From a checkpoint of a small transformer trained on Wikipedia.
Size: width 96, 3 heads of 32, MLP 384 tanh GELU.
Architecture: biases, untied embeddings, capped logits.
Training: a variant of SOAP for these matrices, 113M tokens, 3440 steps.
Each number is 500 + 40 x the weight over the matrix's rms, rounded and kept within 0 to 999. Layers, rows and columns count from 0. Numbers have three digits each.

# layer 5 MLP up, 384x96, rms 0.238, rows 33-100, columns 0-95
496547447501586537493457527529514517590594514580431405530536526451441478587484531492499466559469494555516453516489474532522478482486493419499550529479492466478454556487516468510489537595485492496468548501526529508501488465482490570498559475443509441556482514495506438518425492472548470515
499527482456525548513481559585533464427493540437457498520501498479497487465454512533460540472532489534499537500506497529510533517467390497512537506530491539492509542526564520467545509522427520548436497483470462487543464510513501495431525470523523465484568491482447577533451491505490529536
481538482518482607521458530511556522455433491452509545528521452428482518565518486444523575455549521546539489512494478443578486604531464528562508487509494470517516508445515498564542510498502558553534510454490518453574559520477540469480451472496488523562441525522490540490448465519577474572
547519460541490533546576508577520462474552489506531479517468522542482566526538448488464455526395503609502535507561507497473558502488543456563572486522586475516477477528501562515437515450488435537558431441451563548520538495503551579521495521536551466479466455532485454477445437443480467509
440538501545524443454544461515541468497571490452460460515519604523472563551509500452523480512486548575506533449542465458515480459514475516566521476468479502450464505470482505511485523484507395526584535505455565478403516499433522476495487499475526457544461503509463493496478522425528427513
562500446469545503524489477484487504574492442517568587510500427493464482521474523534476482432462515545493498448499533493497553517495467524497605490496538515487503400498560438429460492451505517486517488523458448485501520522437459499475535491477500467460507556542500541528505478453512477504
440527477501398496501469578478547462535439451535543506501490500583534469533479566490535546537499502469485564452548487486439466565507540589495502472514506450516482493559523467508467480509479542500543397507533471539413479514487501513538469500531501447523483521613487555448585461506510529434
554477530497594554534522492445490576468534470484563466478457491423559519512499490514491510452605470525497581485573449484526388475471412544536494524461469519504542470469496480501544568449490436526536502530523441463561517525458505482443418468456537543528589520521448520534495498524408461543
452502456490479477469501420507480505520531467468466535526571514389531554544494442468497494498544498534514488501437424598475515544484451506414436515465502534563543469510545515559511534503499539502439527452536409396467478476465469537484478526454431423491499496475582552505470529455507484417
510460534457471478450478552480527527470518519584503470485434531533506546563549501383478515527461491461510463466525480547417475421494465546616488518552451463599505484474524555450476420502430428505490445458581501473527429422490575484540476524491534518446617511478487562498530507519517482499
410449527527467481486543482502459507539520520525475524486428531531509514572453581419524488508421477554444538459476432534509422495520515476457522498521463559473454521439526580518451558518484464471535462533538483518553489528540539532521480490441493507465528511478503563501552525560506519510
471450453499434483532612570547497481507477505500565521537477473536527528556449541498470501457554486510452519471536527527459400502450525511464545500532452621505493537506586484509461439486526511586484565463442492499552418483572413489549487456509495478451500518526461490537510486524522470456
488482543456475491471516455449498453500508534509502474499458506552499465488492487531480484497494489491498480516505457509487450434464458480511495427479487418439490488529485470498456535473501511520510471502527446466496491507440470474492483433464504548471484523500462485468438412484526502484
521530447538491443462460589609522499531481536523468486553481492529502519540546544526561504462490484468485506527541497535623470511473582485485497527490501480520463476492526483494471522448534495491513480540546522446486490473546516489551452467518506516463521537549576463493565484468467466534
553522505504435529459493498456476516444536514430524576574508486493392520485520486487531497483510501504484539500557481461504486508519563487508485489513457493523536548521544497493433524504487486540492441464541558450571418539505516519546463511517562505418512460462482464523496543519540492523
485504458489577475503567469523579491425491463378465436515572442556508526486450499522478532507492502541480549474567475510520468461512471524524473443470536533498571522479515519535512500503504497521463486466503459483498472459500392550487530534522519435481567476523494554490518416483488569483
557478544467452532463507561417473526472508560543511528444486487487547477459520612483540467464464538543464476491549497456536489472497527482510491525487470504501468510513541531505465508492478509533449443488499554542446480503446483526537517526522486490508482522481488511512465474530483462525
476476584457546527486485507509552523521544509561512420510439548500560466497449455506596461537528524503498559543523425478486523473497500488456554490457471489457525533450559472517546440480439478524561461408553500446566485475485562463465548435551495474503479573515474513529451500475429580512
501479457554464478496459537471466546420487525546469462496470439502477498503539555501512516459441485505439454444569510485503468443517503484498471552498505521542527484511518574507483467490462479503441504479523506543499498522541519532539565468429476454501573469564461502495531497562460516530
501505466494464557428564492460472553426421558487472492557509532521499458526537555513499550566538513544469488504487466520529463429463443480467533426560458565479505591448576464455486574492418488518557458448443429507536540534464460530497530515514494504441508528501469510570450513543525528464
471481461492509515498514520458488513503457557526541508546506584456515518437554512486541495489454523521428476529514512524518520527510514512515465479544546470451497471517513589502507592519534511512450454489485467442476452497498561541495510545460536481542473444534553479515529524440546520441
436529543456508545543531583499552525490515481460473443486427551514443496530525545486511485449477561526518537462556497461495514474509508485539482499533474580464458464463473523486536451520454487519498499509519571559547489466497537497529461460536534581488509448536444430496500538513527516511
542510472532522496521472512439481485544541536500457449508449530519424499493463536545506458533386502458403538498544523529540529503548473532534502482600453474437470492528542460443543534463518462502479520477501511511488451527501563450473542497464510549479518517495479509448485523530481469459
500465537525447538427579578479520508592434508509497517438509547474526473502492545430557477506457510499516488467521486501543444463497533491561545443547493506503421424492454521450439512445495497532434522467500479444512484431489497476538515447511533502386549520525501465468541546529578477447
474477466509438493450561490503527473541499484481461513467431446533425512546441534506537523550517541515524486510511562523433536554525487500468490511587547489473529486566495401485500561476519496540490549469451529473536512516501520514503492509513534452552584523517444426476473431463521476451
484486449499537515426458528571519482506487499535521552490466504496543559474486558533527518512522548516486432490496515506413507479498458505511476430490477536535455439491455500473480527488468485482455515475573487548471507507571528491515456489544507479502532491552525480539493488536445471485
517520503469556494488522505437472567507479554563462494441454543499572503569509577503462483511423480488487528480494508483538477490481521457427536541484479478501489479505510518491556470519519464536514432471410534514545504572555531577492436563407475403474515494423489556445478503531453461548
464429456607542498565560522422573537469468518529478523457481538521656497485534478414520484529481508512478538462488559524543468494482465477487448513502534489504510561439432476566457442523496511473480475438476495559537460529416514541496524474470482500518560538530552541510487464538500482512
532515528540491495505505516508442494462474467508530447579412478446457477475529474535589484494440512571556515535540473600479404501529483509497533501509548498419423461535529507509498485419485484512510466449478555428468516447533518570495507506516500514493504506532503506528477463464491501518
473530495517443490474543529438420524489489533573574499441522515451430545493552485538650522525517488476491504469469570479515445457524418535495501540505526545491518502503514414548394522474456553468576565470460542505409521489464489507507488525444534482530565613502497489513523435565551473440
521538475535484485481466571499475522560540564461470433512507555436555575441455499580497480464539561473535477494463552473464524474495481551492594450504468470484503539547479466528516490588504399547547500480537592497482454511481432489522462491570414507557476514538521488522489571559493516443
486491470508511476479483507441397509557527481556524515486524493459465446427454484448578451513535427463462482525537535423447540526523481556531522531439575542478538499440548459510463594477492447477435536521558451401442553491456554522496534458486499527507518512502528517497486519522475479476
466489447511556495443552478510539494510483529535496529414435445513473558512425508527545602509564546546510507492580462539537528514487508677526461425510515439490541474502462574556529410505444448545459488544479419430439415488485489506495580631395492487528440540499458505451531484563496485493
481427488503479445475515506455476572543460637465472538470533538493480565496525539458464527541457505455517469478526544560460584543525462468499509466511516526395526457518493540528566508486485476538480519441580510504467499477527499471523456501515539556365553477543588554531537534480538449494
490484558577446411516574570504442545511547518482481491530425564444487446509491485509542580503541516517503499463483562473521427439469510513530481442534462427518463512491473509526437512526446507560495544500397569411491550503453540454552485513537486498532464499557547585492519508484511487523
490416528554446508591556485505512538442511468467490414517506533578508525494458519451484554507548422551513441442578512503490462456521467556515518549579484482522517519530508532518534527527488485546499556481471501542502477527457478561492519468471476512518441513489485477488491512456542494498
526517501513495428443500499452430506499507443530505526567474515531471519486470513510456519585548513477514482466536492504552514481473589480450527479475514536537547438446524512465516577516555463544528522493560547545485474549578514507516533492502408464490502521443450455543496495530454493472
507474465517453526516482528503451498538470534542480496469473509474503475488535554492490494496522521486505441518528486537386502514547471504552552518462562485470472480540495546499517510538500530545461509446524557446512456540531433555513521558484566411547453443494539511539500535454488486529
518462461534517518498489531464494514506492523480550493413498526478515461512479542463550509605530598512455516483528491457483522519520457437493514505526468507555516490472457488502468483500499529478524534451548574464486528443576452530553465446460513497473503559492509486477454495532454513547
510475454579463498552495545572509497516445527481499452515376476518480519498471538458520503530568433501506478478521551494459472556551518519506514560489514430511474540515468533492495504455460466511471545437545472519477547476561500521500520501464471458494493472490495473486509489530469437509
491467539589538457463550542453633488491472500556390505511565438549553536488459477503442478475557464494501475454557535547536519453513442503572543465457535549522507482455428507433480514533407506536494457522508566561386536505416489428510540558457513442531489480487506483461405551510520468509
512508472524537441559476549433551540501543490454500457438485515458486468442542495455498546598433444584472489467591495586490409481548518488548541516533475513528476516492482647516563445483470580504494520467515547463545487568457528553496406482491468518562417457489498354462469455558553532619
548463527535456469488487482476688461497477519494520486473552451556515534517533503506553409542480536542403508501465533424456457492413476557474522513474534548522490467413539496515622545566568491566427431485456509530462490457531471480466450441558465530596537426505469492505461455497532499472
513530509510462539504514496510461546535494518515493536472478475502472547471457551520530491537576483517513505503480508506545438425429474497486470489494529537490506464484468443448545450482552556479489467458487511486483477514487476468596469467511474570485484507488447503512505543487444491467
560458450473536482478450490486518501529453510510527457475476504412458574567484563463499496560516468571520529475527442535525467497477468482561484528504541462546479486554519524444438572511452523471452517478549499404436520563522487600450412444488521478492553541486525521482500567487467554557
499483509507465575467562539473437486504543498519471521468534474529544450539491556424449516475544499501465520450509507431550534528560502474455557477540533586540527510403495561526541579519494435546505467415536450441610479552526544514457580488421528534509495519527445434461461532501529479491
511438514581485482510473467506467443479426481491501497485528452443402563532507497457479529504503488495546533454537410487420480461498538477533564516508553491514556494467489479523479477455509509517509498522522467482541497529498514531542572519446468471499493516553463529480529505520504469484
481567541483497548480452542530499511581555544543436424451505534517491457528546557535472430554448499487496502467559533484499456505481472522511522471534499544541492502549559503572497449498465503504494417492491522467484546521574480468401521490475541514474420523468464509610520487546475528506
481444546530441428494586565481512560478479505464470553504478511468462586456457530466519495426535500528535549475428568462509487498565500419593476559446539514507474528496485519489557471570439525488471535518441506477530527516471527551488460498428471563536525523492492518444491510483532484545
470466502489435520487533514559455517563414516549572453482486433557454460511461540424587432474448461455509467477543532489509487550493500558485469527501480539479545532458514451582465520493500454473428531494478542486568484509526500573436509489496563470524506534558525439459474525442487481529
500477472462481477512555500446567521572530524476502519520475410466487507511452544470492494500552522518582549473554500478454600468523537475440517472511498489559529532475501533521530495508489467491482545460543474508555565520475555483434538460393510466520446466489468430456465564528565473447
457504542504490458482437522512480493534453551482546524534530525519497501527467462498514455482413486509571463435479503501549543466434433434496521484563562486485458429524520491518588523528508544513526513516515619494410500564497488477506544492497460493488452546543480449469425450405428448465
526509432510376537502483528519486536467508516464520565481488452477549463475544493457491524535475524538507513457434465456542525469512568520507478483518510521480577469506496519495502520469481537474457532492480492508504558449476529571459515483533511535508524522548510478509499452517500471464
540528537471414448491480524495470552459556470502514527482448501469487504504569549551416465515468481509499523479491437446491399556526492508499490459439515478486552518477522544443507539493534499589499537531554499530456525466522500544492435495475509473514491472520479460527481517475565523514
478575469478489426521485621543530518465487491526537582475485439494530481477445533394442491483467576523460529484432544406505478553464511495519516473497527430492509544463415535488467527519516522506478468520531464447538522446512462517537541503505474480417528535518452534494493476489462455553
436488482525542531511417558493446542548490435543561541489505393511488491511514481506527538542442510488544502445515540469526494475533431522475548428504544476558506525481521502460533493529501503518440470446611511482513498586487491549487405511534455564513434422481469503481463497485556510539
555499507470519460502495496526541459492469444510529515517481464512481568496476475531504475503540474491430507504499586449468593538479493531514522472507523439469469521484522490501462518461477447532426489527476487484482512544489548501558394543452526513466492456498490509472506566538483442520
464520446459478483451551465496498557464517525554446497460524508501529506522475515478516550480490476489478514449485513508470505487476436513503572521511529446564548500515519502525563617478484511503490468491466444503493484551539549579479576514470509481465524536453471446563514553489461496479
447522409481547522487497484472495602538569498449509570495507507507503486461542515548497479529496528543494613456469568532477499472507458485505535520417483478474532548520479502481433507490547554493464500522561532490480570480522482505535498521443585434489508523558490482578450486490481478534
513480511494483460462456504542474524549465503495518476489513507476475450476493499475509513528473473492488578540519498443476517510435435561495475458474513527518553453416535467504503512518551487527490510522433552449451520464566477491509443509574489484475476507513510555485455514512562509532
487426505503474501483530541487470489516480505541465458544499508533523476442463514500509478495419491524546523429505533445489471414495486500576575520539509497468515492528455499431443440467504515459496534519458560519507470495496518417486469529465494495484533498517431519475504514553557423502
495560545506506529477518568463580547593422597431484506435553430550525440491477524473479435502535512510392574505426521462530586541488520550508602471465472506488501527415547475575537519432474467507459545504525499459538542575517404490562500481486509534510456515446529565457564450543521500518
484547490501409479446495506463458534527564512544545512437504509564455508478513493479519521498465550511478496486532486482537532514532455579514492471478497535446521475505496466509478539463542497509456505488543464496524479465386468538497522472509452498525527433484489525529503469485479493446
452510425563463550527513519510560489541446560502557527463446424487525487441474522499524498521496526566615428545506543521539539450473454509491538482405496548544543472540524513460528524483427513401512432458504516501505506520512507488477572457459555485503520534499521543548529487498510535490
531532560541458449381559521519556602532486526436445474512483509518460508573516485484522562439505455490482500479434465525499503524497439706499554522504589548569498485553537504508469566543459604484467441408486459495558486417553488513507447589489589513505534531559462534544547550611400440448
493447519516497495510553558520527513494525545464533514539503489555455422477493483494477451442479497486441488533536556464527458486564434445569481497518552505521574559466548525528479545472487494553501482475563498439533521484523499490473512440474476534496426537483491472537491564465505499474
567573576509521529542442505493551464495465546507558475519516474539459558460591622570541479482463530489519499405458481473467546501468561641524539467507470504444536501457511432446573503538527410523510430528534552506529482571471514550517527541546498459565485457505491469472477464491371394509
530457451602501486423464524459487513541517488532444511462504434535455433509512470568542501499481467482573458471518494473575536432504490552520495425537428444475469516433470446506470482519429472473477535437544535460472497498492519501527441437427560550539491539520435518419497471538493517490